Weights of a small GPT-style language model, trained from scratch on English Wikipedia: width 128.
Each number is 128 + 32 x the weight over the matrix's rms, rounded and kept within 0 to 255. Layers, rows and columns count from 0. Numbers have three digits each.

# layer 4 MLP down, 128x320, rms 0.313, rows 0-127, columns 120-159
077111171136092121110142131132104167151162088051081116132168131067136132097160080130113148143068139113179080113127173134
131093136125166157100072170184144117175082166105128154149115126119140171175127137131186111089172118167119144137147112071
167151077147110153172106104119142130080082109104115162165106103127137136120126077085095136101106190110178199102200149117
160137115173099117163132118126160165119074159081152109130098124122131165126138135145133059123132162083142133156149126171
118122091079110118061079122102090107168057129136188097132171139137122094139160169118081138091068179063081110113165112139
101114079121112154133144134125157139124141204103135110104140110095172137154097139143186075135132090149135148146128122125
167119041165164150170101138191147185145151089173149111116135151093108096151140158070090091117121120086090110153135140100
146207072175137114129095104170147118106158088159124195105106145147095151104198109150223115170128143129077066098204181137
100097091141123082103169128122181138104128145112177097178085063119123113099167156180080085170107110150120132179116096119
167123163162116082143128139090133092106118147144089118118115084165186080106137150143112071082114137093197132100143118118
105124149136125100115143126179167132106145138122122168157085076129135104126123152097098143174119102145136133175149150137
151174155109068151081185143096184168112130138130197121078109119158110185128125108171123084096177085080195084182146102127
147189104144089102116152115158096093150178080055144112128128063088097118129137125107114131072091118151165087089117141198
172098108102132147152170127113138156160079128134106089154152185125153102140149123092127106125147080119128100157138129080
100141128116170148036087182109119157143154125161091156103179132078149140117116131134126128187120076145132091087168074103
175104120072200165100159152183088072070138112065106128155110175129089167108128138117118101111174128139141118111104134164
122195093141095171064165153067150131110079111081103098142176184157110131121190141195125118080115115103134056129085079128
083145109085082164122123085133115135145137103149136104072126131137197074115136143096200147184125124150127151095064137102
160108131132195177166128116119139199158132079117088133129091128097071117185170146112087146147137147101121118191097110155
124139171082121116155139188139072105077142150172074133109109110117158122114091114099132142126114168125124136100098113121
198121102134202126128183120081160107117177079073123154144105162172075186145130125135114077090093125090125097132138113156
100170095154137150028109116071154136107090144139074101171139164112156154065149167148085181131168170107092146104105205200
101115141149136170114109104127107143167080164152091099163178137094113093157133100124176113099134073098156140051123149064
121123065165136102112132118161129102099159087162139134113139094109162090174121134058165176048108088138112086102104134122
147099169077190129118154132072103119176119118115140098147052132119110144152118106125092123101125128150096125153141129167
097130165156122119133163111100087132132159088107128136142117135157161205121132158155106138139083125105155145162091142128
153119121215116137116155091166164152138154151151147091155137130133102156112099161126146135168140151154093158132114125197
120105155166187116113126091109132069088166127112117141121124123139172108132141127099065111206072085116085114122132139195
100146105159193145055170122149078147076110146093120137060149167174188130092174191079150106125136148104151147155098137139
076126162104163143110185109106140203139165076077158079090164134130111121179081166187103106133034126101172101141136149166
119153171119083151065156167159157089124161156152093167206122182150122111087102147157091126148090136103119175117069120081
146140160159121072152109146133150152128157190167135122165150177153141149149120131103135017114129129113191134067122106118
107131163140127150147117103118122171127114116131140136080124113101130199091120132139120089100162156108089082135151123040
118141163125166090095162129049175097133182149255138100143110075066153168115150129054119105150097119091175169169165077119
145114119112116058151102111151153132161152088120088160166077083118158142184159174104131130190133100119172123155112146097
144134206158113141213072070100099136157112155126125109167114125173105145110209108132148106095136153101102137192088130137
097121125099133130150168094127055161152108176157135134149137136074144149112179132148146100119151098144111143096046138160
136104072140116167185159099098112093171086155104093142148124110125100139098157160086124188160115121129109126170106140191
129129140095113175089162109141137172099105142114203141076135137105142112101110088146123138074098066108171129128126135162
112137119117138144137166133123157112086100033066108135122200119111130113155204141118150183167146115193088155147131124169
140096143152135144152101128164157091192097122187150127079119147095152135122143130094119107092102120132120110168172164175
148080140150171133101143091115137155209114084156096178137195145149112077099113140159119141138129081192077088111168175120
095139134075098155119177160105159096078107124113125104160161123142181187138146138152078112084100073162134135145146116102
129109127079137098104091151153119118076147174129110118146161092176144166133055120172130148120138105178113089145149176122
047118118115137106138126127197108119147164148131112123114134126094125079140128070166136111121117118207173170126183163120
135111105148104133127135173173129123124150159127177157119114134136102155118174122153109093077089170159092123147152167134
146099068074198110115141104120122147170143163050148155106097202111185124072170087175114127165099083053118144150135142107
157153152127157165163150095151071139147120193123122111109097120081106074112131149134138151124142136136132193130124143172
162185118124153129104163170114129086087116149097147152103113111103168164194187111101185069105138154122103156104166104099
101109149139074138133113094104143127144110143155155121086138185137151087099074145122129129081150172068139137117080138135
121108098142117145152121127114126136086128129152103117110163146149112117094137099169144136120149137144095119136095106054
141088079158136067155148157101112073113178059145126149119150148166138130062173188069127127148137147138118117111118121101
004120095165111130047130152111065091093196113111095080145144161105082124174132133155051181111139153175142118168148104128
127118162145144167153126135158093136088134158204143118064069118105109149058145132139157135101140157095156109191144098108
114145100100147169141130124146167103149165103071107161105115081119139179141110146154118152149151060116124133088103109164
102162188079126085107146155104099096113124117194122124118167094147120147183132127122128136099143059149184092129144087095
071163137120105142109150126163119120087130212153131140163101136070095117013140220170145149119121141082110136134100151092
102139077099128158177146094130142084114183167116131117158083115201187111142166164124149163157167119137109054183091075101
134170141116173104104100163074238150103081088162136080165132081156061137067093090123111086101098063112113060138141148117
102135093154152121201146116179158163119088103127125130181130125098107183166147109124124113094137123124138075135185103163
100123107104104198160135083093117134178133063148102146179120108197148115096073134155151089105183053085092150105112143179
186119116132126098108098122076135016117144112142132104162124166119101207174100127135072167145112101115120180073158079166
095169120138096173151118132118150133118100184068119162115160156135146127137138172106165130159086177077110088103108096146
124110168115081179095142087092147131092106116115111153071174069169146153065104102126101114095170084130112137118131144170
120097214136098077175099085181136154103111178156094155139093129165127112164123169099138160130135123096126112125109127133
121108221179105084144074127104114157153203153157097122070134174165088129140124139152139172122111162065139107044157148106
156047127158157108096180161148107086148184106143113126157073105142114108152139093170153128095107121163129159077088159123
091147178136148107141091120082130141137107151130146104135126168117128141158114124147106087186133120087118189068183115120
179117099092207121129124048143107167076159176110135117107069112123028093089128172167137108144186110078150201054120151154
109129098128134109077138123159151131092166136177091069153114199137087030130112065089115112119108163139117108110137140108
186173075111139161118088092179159130061119136135150125158148151079133080100198185156148168152181082154117132116174119100
139176156133120140156083128138111101146086155122159111127121102146134126151148133123129117121125106113140098129119102159
115066134078106100135118107175127141170161149161124073155150141125137149164133159171072088128127184089053142129138119149
111134086079104095136065066125117143142112111143142131151113115199200139111154142012170093116112146055097150092139107109
169120135149167096058091131138051114171084191118130086136214111140104104119128138070120171108117048043086117099112128151
194119114072110110063164075100116157124106137104125164121148118152077100124182139122105097146131159157141125138144141137
100131105151074129122104143162124122097161108156131115092149099099071135116136103055151152100155121127116148112118128126
080094141167116078113146083146178105154109115135132114101153168110114100089154102115162145144121193066154112150129103152
133121162141093079113089108164114158060086130077134120115139135153084104121118148079117142162158173179128148130139122125
132194171139109097124130145113116112106154165115172101165108100171110076092153094117144139125160163120224094163112103148
158086196086072095119128091109095122166117144108141139121131055132086125151064120098105112097120123178154143163135113147
097135148146103108112094116101090138100113112095133098102174110107132062083166108104113192187090115098118100111073125156
076109094154140158163141138136100139129117156117162126132145144115103124128159140169151095162150134166128140133120100109
084144107080119146124122181082116083120096092122119102121120164146112122094118126127148141136092071134102079164046095112
110122133149158116190175152169127191164106090156097119150121141178083116156101122189168151118151118115139170179156094082
150142136119114134126034101115067121147109068066152136142132114144119079109095101077095181113158146108117132127163102156
083095098111149161130098160106161093157175090150150107108176084132162116103140160153122141112149116144143145085168116126
167201146135132112086127125126145074153079140131134177076103141163156142124116101139196178145110134124078059113148116175
123152126114132125082144130184135205158149137155149094092137112160184101132148081152086117111140123095097136126112082147
165113109071076152120109108101194184220087097105118091181128103148144128133138160144112144100141096076140145163125120177
165153102136153083171065114118135155155077107125165117159166107148087117132164092078130110183135106145119105132157205137
087129138118115136143110135125124083100156137115124160126125105142143107095097098130116154100167149164104116133064100111
108133146151173119138136110111115137159138147044080130154166117146139079140110185136157110115092126108127113163078121102
125149111064024138136084000149191127145141110138075202139082170189147136131104131110150168166138132143149104058117211136
178164139137146076148124136127109158161143133207122144105160125079071120136119116138116124180178133175078119122099191175
164134093097111163136154050152135153152128160082123089107083126122124176120126158113105213175110115140112078127101082115
165166151152075117138164176171153106158147146126109147105105118186116127133077187137094057127146157144076076136058155103
149098158094074103168092103121165117107147112084070119180090135129118120141177126178181151111147103115124083127138111157
109046096200176136167103155132118081173150092145132116183127092049085067105141161144145061098143144072085059122162168133
173197168137151135099140130133110155137096145135171106156183171128128068124154108137076150099142098121098143143127102122
084086085117147114104130145145128130137105115148179124107198130111164097159116148088104106149127084193058120128132140142
086067120150128112123143145092153132158147138048112144087090113107082109129184124138173163170210117127107124123091155116
136110107118123150131120115130096155060120091137150166122147109202156210178108107084147132127083159045179136105117153190
119174142177125066140128160161154138113126115065185118111114189181102129104142179100101114126152168118128141164091136142
102146088102157080099160078205156202164097139168127120139090085104173127115113113126088142128155090147099120138067131191
128149116165096098127123131103104077083116118152139072136187129108107115099078093090122127191137054124162135152149133116
117069179061117174064196103109130127148108117153157152132153177089131162124168149135140088113170156092126138198185086112
101128148096175137167066081178146121180139145124124120124117110104104107079112136106204148107141103127123196088115146150
165076178125099122109137124093126121147106171124083122148077084137103090121098141051130119123115143149137158154073122143
125091045125197214121160058104106076197110077126147080100157074125138193110138128116134112144097091060147131195154173105
186098127166096150112149125168136177065125125140176089100109106143106215154104240153133113172121120113120054142153062138
118093126173071162083046218114151121214110187126160075123139139155130127052056156171102181095097205000138178138137091124
160119125156150166097119182116097152148138104148151185193139109106112105159120136197125113160046189135112137130144118159
076126134108168101154098139080120129141102142126141102109114152120114106063114136116080160151059148078114120115189128078
095114115109150076143113148215138123113126137145138138112155115149166100118131087130134136141113086127100104103092207132
138122073096150116068097143150168062105178197154140132115084160088129147132144207117113144091149136137174112124112138139
150142152125054100107142106151150187123068171114190037151091177119140112074084138150138087098125152097157100129084106129
099111120119129090125111107107094110133094152114178127127097060132131080119136115158149112139175119140123167145137099153
122106106075128158135117149089148129119141112111229157103101083118134121152133078106139192136166125126148134138158194187
116144120129128143161092146137191126120196157124099110117150113102121159113114107099191179131208119107117104073104166102
094149074117074109157173123152105155076140156112130097137091139147127163131141131069134038186067104115096125114076145101
095097119132124073118148106139149103156120135098096090069161122103143098095117058146089099132106139131131162086084131148
103136100106131143155087137110153101095153094103132121090133081138176102163151141149175158125102147138095112136106109129
138030082146116064157181102095181160138073106089131077139111113150130124107152132136098107143134171148096052106071074140
093080159156116108093107176144089136141151148176088107090128107160139102123087164172176111080169127121149102174152139172
118122077149129120128142124110195164098099129174115122104124086163127099176166105153101183187101105082085167121124095148
153077103046138086120133135106085185142126135117109135213073122145161103121164077083077117135082102130139168145122091085
136133143139070150159075170119100111142076140175108110126149113154164140147163175182134158130095105162154119084108110117